Part of a small language model's weights.
Size: 11 layers, width 128, 4 heads of 32 (2 for keys and values), MLP 320 SwiGLU, vocabulary 2602, 2.58M parameters.
Architecture: RMSNorm before each block, rotary positions, untied embeddings.
Training: a variant of Muon for these matrices, 89M tokens.
Each number is 128 + 24 x the weight over its row's rms, rounded and kept within 0 to 255. Layers, rows and columns count from 0. Numbers have three digits each. The size before them is the row's rms in percent of the matrix's.

# q: layer 4 attention query, 128x128, rms 0.0627, rows 26-31,57-63, columns 0-127
# k: layer 4 attention key, 64x128, rms 0.0707, rows 25-31, columns 0-127
# v: layer 4 attention value, 64x128, rms 0.0487, rows 0-28, columns 0-127
# o: layer 4 attention output (transposed), 128x128, rms 0.0673, rows 0-27,32-59, columns 0-127
q57 099:121115125130140140123172113107103130141117142142179158123129100106128094131136093120132140160138087117104111148093136129131133116131189111144159108143113117150110082179131136146148171118091122120130160174167126156104108129171121159132095141110141126132129146123087070112144105101144147119094116164163119101147146095132098134087152147170138141143153121132122148063132099105105087138131
k25 129:127137146116078121138106191133161111153116155124148123142114133126126112183139160141147143144118132135139178106123139133147141149134116125126142144173119137129132132111131159182087090122126158159169122144071139084111125119091102113103127081156111138096167134139130172130110131142127110109144152135114122145106123120094123123105079128114141152182141114140174154144117111182160178116120
q26 099:159127163074111092129123135125138099116120133109146124146112129142150123156120152134116122135111116147095133131084104094147076118112138170113160160123129160092135131102110121137100114121157130102096144126106098137108100106059120155110144192134103127139174131159121103129105179115125123106121136174143142153138105094086148114090099120113111109173087106115178142130151120148130137105150
q58 102:176136183111069179136099130158159119096154121091088119126124130157119127145134191167145118106124130109143120107132114150152119075137121117119143153129149128091196145125101177121116114104159116098141109111117102110137132104080121096101124126143123112118184168129105121119109145133133140113128160191099129125124132138138145126120126105139138137131117113162136131139138115141146136069139
k26 088:127078131137123147126130102090194095141143142135093147136114115120149103120141135143125130111092127113113168140105126131170184141085110131118145129129147129156121101154176145132153121127091130140136084161095154135109158137156121148099087117125120155106135122102125112112157101156168140097116117141126140161124143118120107105135132135162146102074121123087128216133115109143169116121092
q27 095:141105128097094096108131125172155120104145131160149142106107129095121108118175165142135096146132088136077152129111163090170129132113127156155132147134169162113104143112106107151117081129140136113166136129102130108133101147097090133106154104104135122108096150140093109152124088158110103124115129110135153148105141096189088148113133139114185125139157112114138151128122086166151137090132
q59 108:154083161099071095148095136145156126105100123131107119151121110128128114173129153139123123114113138123145176134101137135126132157107123171150147192102150157096145159182170112111110125097107120123141104152080132077136144109087077115107152121100161151097124155117136146101135135136112082108177146132110156163101144137141123104148122130124107155114104114134117111130106134156131105123123
k27 113:086132135113104145132089166144129140141083110135163096139119173123133102174122161143139085107149100124131168099099129158150137124158148167145135125147112146146139125098126118155111120099125161142155150105103078107138126132125151128128163127138133172101119145151152183171124124138109131133152173161112148116140125084156114108083085107093140140188115109140151133089148113152142115134110
q28 109:097156089109104101130149157131136135070128141122134119117163111067127112140143143162138110119134166090135157099096089097133099179116091107137130154148155155168109177114154133137115128130128152126112118107150109100098127173088161097101125114091090130149119132147114145143150145146105103099160121116158070091101148124132082119150114102110132093154126148134136100117143109121116127130118
q60 096:079135122137097108145126157145126140118138118107145115091147106121119098088149109190121095144105102123149116111094092163144138113113073147120162152130154156140141144138133182135103109116128073102125184113141162185146175149105139137135147137129165109148133128157109101138145102097127149153090126104156103112129079143119163110121135168149091105103147128147142125140142134136103149122138
k28 107:104103131135119117117097145129112149113132097161141142142137197080122085135150133172169135081119175119107120119105130106136101122154123143121135149127119131124135108112133083062106078143184159156126089108086108109142126133110112146098135133133157149111142147120157088133102131099114141142156110145082131137194114160114111157105103120109143121134106130120118163121099117159121116144106
q29 097:123157127110104115137123107150147106151106148118092131099100171062123140121131137128120125151125133101131151126150094136118145141144160164152164152093142173157102132066088123153176118145137111145140142097114109101153093127076163102127113133114103126088147116150110136125117123156100109090111143151119184117162131119106156130092123147113149147124152124166182127089118172138121125130149
q61 097:111143119115114107147154115108186126150155140095152168115094153086124114124136120121125120103146148130107116132158132140151109084081152155083166148120145127147132160141131092138132127150176100173110173151124104109146155142091130152166111128129171131088140131143163149127100116122130152138154121117128124190125143108098141100125112124106130162123138111096168119095162097135181170118121
k29 105:132166120107142132111137133115103100158142119147098117134134126110144113110139129132109117131144167102152123136113153136111148141141107113163100105118121130131127086101137149101130104147091143145077162123111161161176081138143085116139138131124125145180124091125104108148135113106096091162133151121096127107146140176112183171137191149149142097060119175127122116136125145146090122164133
q30 090:096113171160157117140146140150152126142110122122128134125144166155161148126117138152157107112122087142152106118109140129184164115140140153134127101145169126144107152158162107119096146128148148115132127104084121126155142147109132062058140158144110100162125173144189147130116114107148116088137126114110126138161113130143080123130147105094143152170094116126139116144130117161125153073135
q62 117:140109120123073142122129110086170136140124137144129123135093146105132095167146164111136121139096162151116116140118093112135107116148107157116143111088120189083141138131138128133110124113129114120140120121083121142091134185092095114154141111164117127104122132092123137118143134124117074083157077162121149133139144120107167113099100174181124116109164125096155128141142096134155108135083
k30 116:139158121155128114130153151133082100100157147112094158083137120134109144104128121139152135135161170127160096118154153142094117145103119104124103124111110107090116117125140122077150142132119093144095144148180102129186139108143169097159118165127149093188109112096094099101124100111133111143135097116141110120111136155116120155156159127114091120120099128146090080113110151095131147163124
q31 103:107134125098163144150133101149126122144138148106153123107134111110134131181166148137095134118154140127117084124129123120088105131127095128134147156128109096135151068096159142178111111153111133121121179152112110111120127088159073121083153125112142140111168152125115127156098101111134146099117126112099122116125139133118093148097122147118117115095105121146186175091113067159116092102152
q63 106:119130083137169100140130118137115148103130073131151153132182127057127128128129165159139134116090138064133124088133116079135074098112110146161134154131114072134125101152146129097125139136130117166136102149128106141125095147114150145138136141141105120109133121145133169110109138112146116159138129138128122113131156183096130163096135110117116118166140173138142124120107096113150118132066
k31 105:110126099131103184129126160099120130149083106097121091154084142097095130136114109136129149112133096150154110128104083133130119151079130130096130174136127163115102165097142146171143139158118097145151181112105120136142155182087151145136127131124164156121131122155175080106118110089129110127127143107096118087134121138116153104157145084107105098118146124122148129106103144139120102112148
v0 097:140127100111147133117124128144136098110135121125151171095133161167146139118167144140083108136114083161124120171135110133171124114111151096159172158082118113121152141138081117114138148144103129113118124137111138134109065101100164107148148181121127150140103115131105159135142165093110182123137171144139132132157139146182141123128167080148158111099124137092122141142125150153126107157115
o0 099:103182144116066118130120129144135112114143097121126179111110154091118114125110157129124177154118136155164118099099146120116124064127091130106134106105130138133108101127147137123117097112116115134095134133079110143145119134114144150123144100106112142143113136115130096171102131157153120115128131095128112143123114059158137095186115087147128137142131077121158088151112143161144151178153
o32 101:134108111133157144164138139114134170137088163117111087121134093104131126101147144094164075151115147123117126143143128136145124188143159127162125090148109139125123139114158146154184178052134093124151148119154120113110119113132140143133155134112146125100157134144098155089156122176096122112148102158122126137139165153089113130134133185108118142102141142113107137107164111095138125106138
v1 102:126134090144117118163116186140133150122095107135082106123078119106113107153128098115097081127164143073144148131093114155096158085121112133128097110137149123161127141129146142109135126126121168137128098139152093109140111097134134114089084147093124117116136136130115164150098075196130137110128112109124130124120103153120174131117109125159135164140149162148118137103167077152122137134100
o1 101:156133106146141124114098125118066103145136150131138120163099158133138181151121141089190094126152099123126107158143146177108129109138162131119109187170105127130178154119163135165134147113117109123127130128151144137135110130112123095142177130144128108107148113107155117131110133147122136103155133143090122141143109110069117146109104117134180156125168146154166126139129123119151169073127
o33 101:097154133117103128098173126111163153098138100146137140134156142110114119103095133173123161118093147136110170098101105114146181120121112136121130093105121137126104120130118109099098073149107148119169141132073099090131145166124124129110092107138145126137108115149129121087134128112108155144089160157136163123121158145167136115155119148169115126140103125154125112117098082172166076137151
v2 103:148116155136139146112158124122121071136142134104082124140160131133130106102065106087150128122171148150143122120094137135176116075129115118157082134129138114096106117153126126135124134149132095132095143147116139096133117133088117105142185211112121109102132112138133106148100138167117135110107098145101133120152123149117159124116135130131139110103094131100088117135068102143132174104139
o2 099:129139100141118088160100124149150144132126117131172139136122132152099125106155132128149154104146110116104108066145117146131088116117132149132105121096132120130112135121158175126108169145139066102121157104128079109123167154132143143117119171060094156142161128123122085125121118169156096157168120127107129115117104113109165117122088166108167157148143098133099081125156126130139109106128
o34 117:133122152118164149102136109100125137096136156128086121114132075149138149138134120170113112144128139184155135151141127092170169117143124118105150107117132150127137136145125116149162117087132180146111093120130183174137086092110163134144128098178125116141111114079112145090198121147137157110136121125138130137164130128113116120101161124140134157133089111112151113088176121110111133148128
v3 102:134123132144141101129081117123105163137119117149095113138145125128120105141084135168100079130171131129109128095155125110125073097107151147191120093136104137124097131146134144134110082116164110096137158154147115122150107147176127140139154141143092117118125116089127101169094128120141138141095132110092169118134098123139106096136195106151151103165107085129154117118100132148126103164135
o3 112:133084123097129115157158152130128167132136070113117127081125125125134109163061127158122150144120154101111102113087128126120123142120156119169086140119138160113152121110161124172137131156111115121126125137139078103129117155144144113146109105114132128101153139178150111131091136098151124088152128182137126165137139093114160132141122155088111120116170151175100135155105102145126128157176
o35 095:141175126163150154101154114140158072133122118096117108134134136123104131108155122129142122138093103134134173127146129145156119123153116118132121140135140085140112137119120124082147140096170117105157137127170172161112130150114127133166113175184164126145141144096115134122153174132156157121135105111140153135138142174185124102133131151181099123171087127089182096120133125157109128127128
v4 103:126083117128121142134119150180107091113144133132158128131137127137136133128107134115126095174102172142158131113123124143144172114173131116075103093145105167139168130128152107159097156135129124129099149114145126088107124147179166124141095168139109171128087128151099149114156116137155148124124164108163136169098145147134092102079098094103139131122160088121117146145154126134157115166118
o4 097:143148129133101121108100128112134126132172141084112169179163127128156127147143093138111120136122116118149123130158098159101161116221111113130177163099161106140145089164111135120120155136092111083124120105124159138135133125106133102121122122123109128134113120102160121123129133144111153123081180117156106106153168117168129154139123148167139152153135120127166108127128147118123171110074
o36 103:094129150153125131171128133088149125118147095140133136098106142140121158101127130138105156103130149113118150118100144123126107139084107119133110167143107129118074135081154130107155099121166139134102122199154087107094118171117102122169152141113154120143142141145132115164129124080158126116181087109134132143110100159129149111122108110079084115085111157145115111135092131135154114143171
v5 086:126136128116107123163142137154152126132112123154100141118087078106150142123098176156123142103085134174113149121113060204097118120135139118116137100136141083158100109149145143085125142112156147147139097114097109134124130156144157093147154110134131107127154104094124106143168110167136101105132140114132199147110129099132159130126130119103135106122118136098132158123114120071135093123127
o5 098:145070118143133112120100106145111136132130167170153125092147124129162110125136078099138124128140120152114147138137104098130116102096090115129099132142119149113143145128109153101122120141097132108150133144153130141123140135155079135098095105175151154191153184120132107128131126070118148119101146168114112131118116106165122126095147113113178075111142142115075117124098174158121137118164
o37 084:089162110107139154145144153125122121164146102101073127174130126097147189123103129119110123079133146133125126146141109135104133119182171107129139126110142139092136082147101110125140141126118105160131167089155101114139139108106137104178136133115134105088094096138106134148111109176120076140134164107150111105156152131117120123144103158138111173144152095144145101131109088136137152103156
v6 099:154097152135137111112125113089144167179123114134147120126168166165139144095122128131091118142143145145103166169148163128128141138142159103133134159128131143124180136140127170077158102127122153133161118113118119131142137124132116131150159142125145110160150151104098079086142124157124144171147121155082154161097124163147123122100115168108085154101171091163114092098099136132146119143126
o6 107:117120165107144159087103130136105088124133141099134151165116130090119119139159114113118170097148138173136124139139146139148135131146090097134132096150125076099110119142135115095109130132110111144138155144117091105087122124129132090187109171132163146126137130156099145136165113086169123137104096116143111146188127152117127128104189163128157128184103118078096113136146121112124124133120
o38 109:138151108178100129149128095143137128093163210160120123075148069157110143124134131120135116120103126082142115122143111108120127107122132108129106113107124135115159114117139150138133128076163101119136149104163125195139157106163147154127151094106130141107129113070139114097104118160136129099100172151141130122103131103153129133112090156157121136117172129124127107091117158139098130126133
v7 107:177139108150101140132136105096104150165132121095155131144174155154157163104125104133163135189170137120143161144141142127126134057177147150069110141120136119113169136096103125082163164107119096140146150131120119148104121130125111096133119172124137139129133134083180077137125147155125115139151134106129091092136133112125134107112134122113141123145095133104117127146172113149121130141136
o7 109:141116143137134150134087152096148174114144151130105131170080143107147129109121135147108092121116107183105122088135145144101165134087141129158136099121144114117116115151132157157104126113152111104111150096119119123134117104140154152171112111124124134112149102142091142137163070116174128110118098142139153131123120142096101097135117136068129171107165108104113132142181127132072077155140
o39 105:120121114120106118078161132138104090109151131142156115112127038112108121138165146100140159109124152118123163165120107108147096132121113114127119102146096145136143142131134122141177106110109183170158085116111150134156139148131105130090155149130134109156135144124140164119109163134130132098146110121111118189106079099130101148131120137152122128131127143169137120129099112110196168111138
v8 107:118144106101168131133134099109160083148141139121063112079164148134106142147114155090161137133108132111116133116164156135137101115137159116116147060120134119147118150143132139139114110143124137134115131104098111109084116106114169163126074098108115094098093105098117105114086093139132143116160170118119152108121137095128110164133114104111136125125144122126103122058102158122172143122113
o8 120:154091149127114115125154111120130169086124117092102140150078134135141151150126157175128135146111110140178089152061072120089115111142093119099118132116149111140102093151096119130135140104116145099104163120100139103136109120104140149132127106136104163160117102128165125111105141169121142131122111099136126156149150115140124145177146155113129076115156113083164139132128104129177155151137
o40 097:115163160109129169152100155095105094128185118160158157125144123106161105086153069115097130122133106136121137129143153129171189163141174127122110144121149133129157140118095121142113141158098088152127097135178124136158111151116133084153135144152153126102115129089089159128151103126121088090110141138144113076107142148126121144132113117170157149130134108124108113106137122137098108119135
v9 098:133173087131105118125119120118114152129086079141107134127114164170144141118138135135113184077116130139128145139119147118142122111138180103100066145137145081145130168136106084172155137161115141147185134134163136142139130117185143108124150099134110144124116160104130140112181125139164146151147138138137117154107152087076107111148122130100107129162148137160135121134121115144093119125147
o9 106:156118165111146138151143119113129098166148117114106140140157131116121165133123110163104095125094152111108122112118098132129126153117154151083156136162112161150111167154191124149143132122132156119131121163182173179131144123159161157101139086146141090143115100089104144128139138146135137108106084149118088080110112143084145104125128100118142095126126138153105115121173094099118120157110
o41 105:124121140157115125133114129137127135116119126141139134102139149132137108144145093144162127140129130118127098189158122139118113071138093127165093167143182119137121097129108180122122149148144111137145122112043080087134101135120118088149141142118142153101111147145199110137090132110112115142149155111127142175129107122125143079119101155144095121144152144136153130085106126173104127117146
v10 091:123102114122118128087148193130127095101101147165141071134143140114124090096105124075121123154108147123106139122118122133126133108152093139159119138137126115152134132126130121140131171142170117124132130138130134171127125090100165080109082080094153126112126131093126130149106122147123092161097154155092126109159138109148098110100158148151096156085130169119125103085175136128108119131166
o10 088:135145125128148128152143120158111102179100104087136143098093132155141158131113146133087113161129084141166136118147118110135142126124118141090097151111120106120153130127094132166146101119095105092121110165069117136120149108121166134113087129185149122088162112110182099174147095127122125127159095114135151135135110139119151134139122105152162053143118123160139109161137109122127119104110
o42 098:153102115121140079080104114124174116118128100163156139079137114071116130135140120131147117101127094118084140144074150132136112123117150119131127080092127129136128112152170105144067086112124141177139158104146125105145124118112070082122147107137114085163119150121099141101144125091096121148118123100117144114090150150146118128150141109125117166103134126112124112111117102115142155169124
v11 105:099118111133159107155106150181155160111152145149133177100171120126094126117107171109135117114127129146088117094138148157168136156142078151122138163129130126090129100059131102136144162132128142069122130132156126099172103129135126118108092096103125145120148158094112142123114121118141136090133113121076122165127132134117132134148111134102130168087134105108146165140088112111126119172125
o11 117:108113137099112171112154110109120132138105105128172115136125131143136132098143169134160104139148119096114143139120151125093147111172123096128142141117123132134120113089112112069150087162122079137170175169081112137133158159123105137110145113137109165140111158136139130133101146137141139170116112145077188120150179084115114157089107120105111144152141164112130113094134136151113148114162
o43 091:137095134133149087139124131133127130105127127101109113108076186111142116177109095120149111118148165125118138158146109106161138162091139137168135111156136136152148121166110137174105110117145185135092094145131115110079132121155125157114136128123141121140117091140105103137175115151126132113170127107166088139109113121138132097142134090123162084104153097134093126131059105131090131138123
v12 099:124161155124103157135113157120144199196106117116103124113095120161128158114175155072127156133119119170098124118114157182132181107166167106085120119144103135097107159123129134121122133151130089148139161132140155140158165132124107118156119142153124107153098099123120121092117133072153146115104121158124127150143141126128119101146126150152127150135159112145132094122161117155135147139136
o12 108:162148119135125126177165108130131082137146085130111129126138073162130156114166118128128119116127147095147117109100129124159137095112094108145150117111159126142148129125154133138138114097160158120131144152102180088155089147137146123106117136118121134112163071135119167148160104138154085116092122140166096150129145141120191136138149153110114134128135133113138195126128123067090121116153
o44 092:153103151170122111145128141149149123092126162113133135120140107132072086146104126132135115183134118137145104162180126139131091147175133111140078113150096134111134092132117144121120132096160109148112163081152096123119134107113153119130129102140126133146147126139130104103148154158090109158154162155101087122110151125163062115141115124188130124135122085140097092159105139102157144122125
v13 106:126134124085136138092108134109111167112114106134123110128129095126073124130104090099116101152158138123078106196142144140109152129136121121107113130121136137151089106115118147136126155127096147072128107160088131135126105161127138118124147183118137119112146099139140110132108102173098142158159152119136119109137163104135141166147102162142140106105103085136159150138133085159115091096190
o13 111:105148136181146138137094096102167139097165143158105156112091131129131091092135145128079146122157148113119099105153140152105093108132110126143126131149137113133138148151185108084114122119180096122108109142125118117112163099174162145113141116084099151136121077120127150149126150150153111107127114135147138137123122101144138101112150128136175119165077142128071120136133129126120158109076
o45 104:117100142066156123119153156145129064146122123097124123131128087117136131185144124126155125104118137135155156138116146104139161141100127108123109080129127152117124109136084128138062126112129110170140142127123149137108128136105118118136094126167140121113114139151082130100140112076123168178072163138161109128131141166141092163139154117156109105103161109137146136115083137098148109148131
v14 101:120161121142171089117168096117140094149105113080136139124105119097128099130149137094096137093110082148076103151148121176104158159136158130147139137147151149178098115160130106088136094129128124096115145119114127116128131150158118129101108153090163110122163101143107140153130123121102114117160107095084109188125139096149136158149120124144113134146111089151124159092146167110134145124129
o14 094:101132115119133127123154124103158088121153108150142136136162127172114192119159175139143075122142167147133146094124136098113126094124092137118142129128038141126135131129185134152112111131165145130136136148083112135136130101109132163102147132122115123134151133075122124173110117114134146132148145105144138102096094143132129128126099156089100135077108161139099161111094156106138129126106
o46 105:133160143154130126122086165106090095131145137124112157153111165110129096130085129166190103131118146105127135134115107153166135150116159107111160124115179110123144096141116142082120151119109142140149140107177123169133159169133100116176124128145155139121133117175122112111112126131157105086098151179130106131142154109067138126122096088144117125139149142122115119146157085157115113142142
v15 102:138114173085107118129121142133155151126118121134117152074108154074105122173138121129122108161101118089129126138162125145117141132134117120152133153137098105127067163140167095149095109116105109147061124142158159140102140148159148118147140106117141119150153138147111154177137078104119135122114105136127108135114104077128127126151158118142153148149182124075145114095131164148150113102137
o15 116:086128106120083117126134139090133127149123124166123137193167134159098165158100147132121154134138161074117122137125153126130114123109136125123129123142145136158150153134158153143118158122164176113173124167127190115092075154161079136119124142162082136158112119150097134109127109131118155102119141158116135142152137118111151123145109134124117136109134137114092132134128180090161172098111
o47 092:160116134133117143107128111150126094149149102102172107096102161097140118083148127106101126142126097170110147107133138121136131149141144130136119145104141103136055144084084120158170091164158107139107150082128068139124141109114127122131154111113137110118131171118116111168136127117103135121149102073104111108117137159107154157127094128104130172143104124171135108144136108139086112165114
v16 093:135072125138120074156142098113149134077150135153100124113104147154135113113147111113125152126141113156131140117158083096125166114115159152108198124116097146142141171129141124130140136114167137159101111172159174148122164130149127121114127138137169166145099124121109082149129143149157109119192143134107132142100115112136159112116121158145123090162141132164142131127087151165160136129134
o16 093:149162143125142126133164171177123161140099135132170134156166121138117111129111117127117119143094164104090129105089133126165127101123138127152106094124165096106116143135120111130122145183114130142188151120103112122113145088148179172151150129160121156167133131122160171141145137116105177132113124117148174107150117131104069141120141158131142135132133091083155126086138113147146129105125
o48 093:098113098145101144163157095095121125145142103157102113088109091112139138150122134160135081117150130141155096138158086149093106170118141137135101097138124107127109118104126133080146115094151111168096138147125106167108144144102134128141099133117123108087163163159136112143094126141191082101146108143152128169115130138101156112120102154139142136115118150161100149141132122148112092155181
v17 103:157152143112163117089132168089108111157146129170135149111143162197134137133096135099111120102123119155130124116118127098122132098139128131120109129115104121091067128089142120102139133123144145146146116132073087135153140143155108123098157147127170140114120155115151120118127155126145152155095101139127191112139128160114158165068113170124124136142106148132110142144137197165129125138135
o17 107:144116112145121151157129112143131124116130129113101087091076172123137132131158152119108137126130136142139076097132113166157115161116161101144134060126143138108170130176116151127102107142122139148087153146155108169116136090137116082091116133170128126125110143138141127129106095111171125123158143092137137116141076159137144101126157129169131115178150165145088087107128124130129125100157
o49 099:141109168138122155122128134134136131098159177127115158137128048183139170179108131124099137117127126092113113135182119112129136143100099154117126133150112126126153146162141104136129161109170129114135132081146092136173128146113188106177149093111107113125103085101116167134117119174122126096109133152131138129131154120103103152121140111113119156131136088136128127139156151087130108153124
v18 096:130158142135168151045145127146100083124101106137129139154175103126131113101124127135106146143118103173123118129170147105131152137096167132113110098119134155076156112117134116119121122140089145134121128145118137117136119094136121113121151111099111090107123161131123121140177153117124129103095103160170145118128118118154189142106126137139110093142157115114104142192140101088106106093089
o18 106:071118157169115133144095162121157139116136115108132124115094147128142139087182137133106157103164158134125128123120151123129123112159125128133184123142093155082143100144138138122093084121143142145087132107114127133149134170087177169138102171116101133128150111130080137127100123127145134112131160068125137159112117160133100108151102170133118137078113102121088097127121139095113134127119
o50 099:141127127130099089091126089139141126121099141120086142170138087137112140120113134092131124159116118126147142135124135180101128148134110133125082147113165123143121174136145111111144119065110104089128117149172173094133113102127119102113141069105120082074124070117116119159130124138096102112115070151152120116124158143168151122110157095137128091163130119126140137128133135125171124119123
v19 101:099163115115142157134129140177117115172133179126131203109161113125157134144134143140145130183101084127111145097146102110153136142146105100127133130117137105151144131102078120165125110102139126145118136077134112136172151125147148182116142083137116124118117146104123103140126123170123107101120107121138103126123106110081112110077088166169096126130128121108149122123132143146132093169111
o19 110:131134151078150176099131153142158116094137138120094060149089100069098119090133135123153123125190118151110171099112121142156162116129115127136122126085095135116091149137123111127133168137129119085151110128129137125084147136114128127134081119138117145143164130135120126164116135105164127159183144114153173123134122163145102148117150102164131170115165139119131121126133113134161128103125
o51 099:125136135148143089130160125101163153138128064143111125120122202131134108141131134114094191166060136106107112136106136126084119139128136126147092183160150119116140115104116128149104099158094136164113129161169114059140093129121113149118135146108107140127096114153143130136131096110105110108143130124119110090125135104145158127170143140086126122143124131141146116141111149147099142166131
v20 108:119153133148135105119082123139130099084136132111102157103171112101133110109121159101142149114089116085120167136205102123153120149119128113131111113137115087132147111155150146106168158106161089173160122118110108145158127123108121130099154116115083113118118128160123117123119147081134130096115157121154138145172097177107155133100090127122127140133129175120132106085102131105144117127173
o20 115:137119140095156130128138129127150130121138088108111145168133148076160131111133130133101092119137132156090149139123118124111163135105126149103146164094108156106145134119082104209095102143127140127126113089153164058140140136104079117153104160130166141153104168139100123144147110123117142107149109110156149111116120110150102121150126083145130094101163168147133121113106115106100115130090
o52 096:142124117119140171120147137123109113166124163131140078103112121180135128146134106111162125122141100153109100086161134134184165150160117136148112089130133142189117129146155137151119122111113108130078120128066096161125123144110127105129140110138111116105124114099114127121145130188099146141157139137105077107133133137099179123110105111115138144164108063102133146144144141092153132156139
v21 101:129116129122123121149119128095120121134114134134128143092091092113111136104139064081125078133118130146130129103100131132128082117160108159130178085167145138129114145154128134131156132165113093094165113116156147124079135129088162125101145104159144142143147119162130130131102103146107073153114093154140148118161145116108104126132123119099101110168118151079166162099189110123117107140133
o21 091:121116066095155104130124085123142157174130084169124147140124086162126135141147085122141172172113110119104157114116149122141122164094131125133115123093121116156133087111115158158092129132097129124114115092185167121137118101100149132125124109167124138122143099089138094103157107144122104176118154130081104156086133172154117128142147094146148133119107096121120155116110139128115130112140
o53 099:124123168128070130107125124111125098131116146088140115159110161087151139137098146135166111141139108133147121172125120137117098132147151128087141139143117120101097136115129109077148119133113160134151143141111121109081121156133110130174113168131116149151121140157145128146071168106121179140148158129132140102132114127084108146145153147158112160136148117130147031125115106109154146096100
v22 098:148121140097132147098147091108108144082097101134100143103126121116117106130129146141112161146146140103088089101145144131183137196093099161109108070141118121152164120124168085114125121120151153135155103124131124088146091116169124124118120096161131178105150108125092112114137089166143121070139122125140140126143075129124104099119153129137138165125107118116096144130145154136118126126105
o22 117:139157103082150140140123133140137104129096141141150094110142169119135136152118115106124097099185138097158085147115119132131166121152130113120120148105110111135163115119140133106078114104102093135102167138175110129140119148135146153143173125155109107107121128171123108131112160128148143154130135137204109116126155111176091189140117135116136101123121144092113163137081127172137150112158
o54 102:088112151161090087128109107109109180118150126120137155138074076142155102086130134123146117143111148166126125120126101124111091130114086108139134110151158137136117119128130146100138125159156103131100120143105128137116129096129094098159102118135116172128129111126132117101132132130127127098150125099075093179140142112085138067112152155140152098139157105163138143128153083124094111184114
v23 094:125131096124154153162137140110121081134088147135146149125128121047104157107126124160140166119134142154155127161137153139149143104158137134100118169087124133100129159182104164140141117117138131120149127132112143142142167095160103169125083136129106156145148126139097131107110096148081108118102134187106131137112125112163126179121116096134138112131150135148157092124127113143167135144180
o23 097:179109115089127092111079099119153112115114135169135131178111095178140178109128089119128130115105115157068119136140098121133125133151147102121128095091134158146131141124129110098100138141116130113080184145130140086124114129132142092137107126104099125138126083132166139182162154121118131140141088140112144154123132136137141134145119152122144135176157122139119099166122069092108133131132
o55 087:098115104171162120128103148146125129122125112123087154129143173095126097122116120114109079134158145121144147089120143111127106114087097179114102120108162091109166139136185161156111139083115115144164067146155108132090120111149105174161138177131126123112091148113107105099100131159130103173096142136113117116142125108109125116110124123116103144125126136100112133101123127162119152104088
v24 104:076129106159138117107151107104149151105162153159146136117159115146123129125131155128140106107161120127116119157095115087161102130074149144154131117112119135168126119157167104122106059128123138110141137140150124122119121148126132149168158107151130123155129133171155122104098142183092129124153119141156148127110078167144148146117171134131144154155070151123107110127176184136135131129161
o24 104:123156107163122115167153148122155160137147124133124086079120119128102100146101141155125169111134076127127143135149149156143133142155147130134104097120121122135148099131082109146091139124155097175103149100147099129107134099165098131079075069129138127134115147173116116112154148104163108139135138150149145145145096099131106114125110107133099112090153143153153111079089134159107128110160
o56 100:169153115141125115104141113147093120117139109137134150135153152115158111109121129135145106171099135115148111111100128102109127094136144138151120135140168087112127099103164137104148116141097124111163142175121159198164110160116180121152169125110131144099195155122161122140089102137129166114114083142125122135115125157129156113152112125146135131171123146070141127178123117112165115126096
v25 098:113106160140105145103116144114122167132129158136102100078108141102154127128125127127134112081183166155139158142103118101123140132095122123139151122117146127042136128140117142148132125139158101149146126117188098057157105139164164135152138102124147137106134122120127115135161119090107140129135146093121104107159140093126132175119113103150134150142113134129131146145151106133149057164140
o25 106:137118123086105104106151150080137153135090097124118118138122162118152143136066094121130140116129113120117129106074179104102071105159145103163127115124140138168121130148166140092148151163113140164128139156174119138079141150134110170098158137122103092135126126134119139110144145100145123172159133178110129127128148100125150141130110137101114130136129126142103110086128122149107196116133
o57 088:130144105148123150141111124102150132140128129152144108128168138180109146135147122154115088159153127132123090154139080169143141102106155175073141176098096173084149131098127130152096131131102114103142142119120109151158141132119117077101111119099155128141123150114143126149113136114067135128157128108121083123127127127136075166112137142178138118080135114169119134117098164132122092128130
v26 110:126139131158139153129125136105194117147135095144124163162123157192121075090136121119145142139114158185115115159078178096121099101138149132091114144102134089173132130116111099162124142090099137135104099089155140123134128086159082141152153110163130132160119135129117171134145093095132138114123133135137136154127155151156107124112126133126136115150129144117107107173104116113149136108141
o26 089:180119088120093148156135092139124071133163149121136160098114098131126145144128152148164094166108111136125172142141065134153149119131126173100119078145135125121146146119153119130122102122151138104151165117160147169134171130093133134110129162191138126117126120133122105140089115104131121117100136162110157154130127070095134107123120128157082153112140108145106136145166108099136118113122
o58 116:127124149130159088125098157129104144136149110100108130132146085156114156129138103119141153144085136084139102089146147139116084144092125119116126179098143128129113123158124163104151213139147098143141158156113110133124071092103148138102121127095140105115133149124175117071141175145127109152132099145095118124120081154091125107109109159101100128158124129122132141101118131122110112107132
v27 099:140108118113140143127117103107122121154103130123088109123135096140194140112165121150165116115118106111117143144129121142156149125119148135136178135134094094152123098149158155111091143145128130112122125109178173151121129168157116103104093120119151112141099147105146143132124138105133078156128125135134147115091111173129076157131097118123177158145146122147107144103091119147175182086076
o27 104:116131093103151107131125085148117137079150099108163153182157057120100109159113121151095145117070100126141154117127094083094123126100105168158110123115159133131091159110121158150122132130105144135131146111142138121120121137122134121168121164092171128151101158076172125121135168139132170131136134165085155148128137087149151131138124145102129128121122144111152141129146139134152128102114
o59 091:135157144175099094137142166142130111126162164148115162137140164149114127060159154145128150149151161107150095135102159157118103099101159108134103093140161152135123104145150121080149125131147113115133140163110091118115126133144106101114183092135107073103135109166097087132094105145148123107106128135158129119155142142122110131088135090149127143127098145173125113165132127166124137128127
v28 096:114108119140095100199108141160140109098115156114139131167168179155128166161126116096122131116102113108098143143150141133105132140137103162152084117113146100129078150140123123133156144101141105149191156099162137101118117143122113156093168114145170142122146125152112162151130142156103119137131133095114174161128145130172116142116159120130147089074140133151131134166118124111137109114111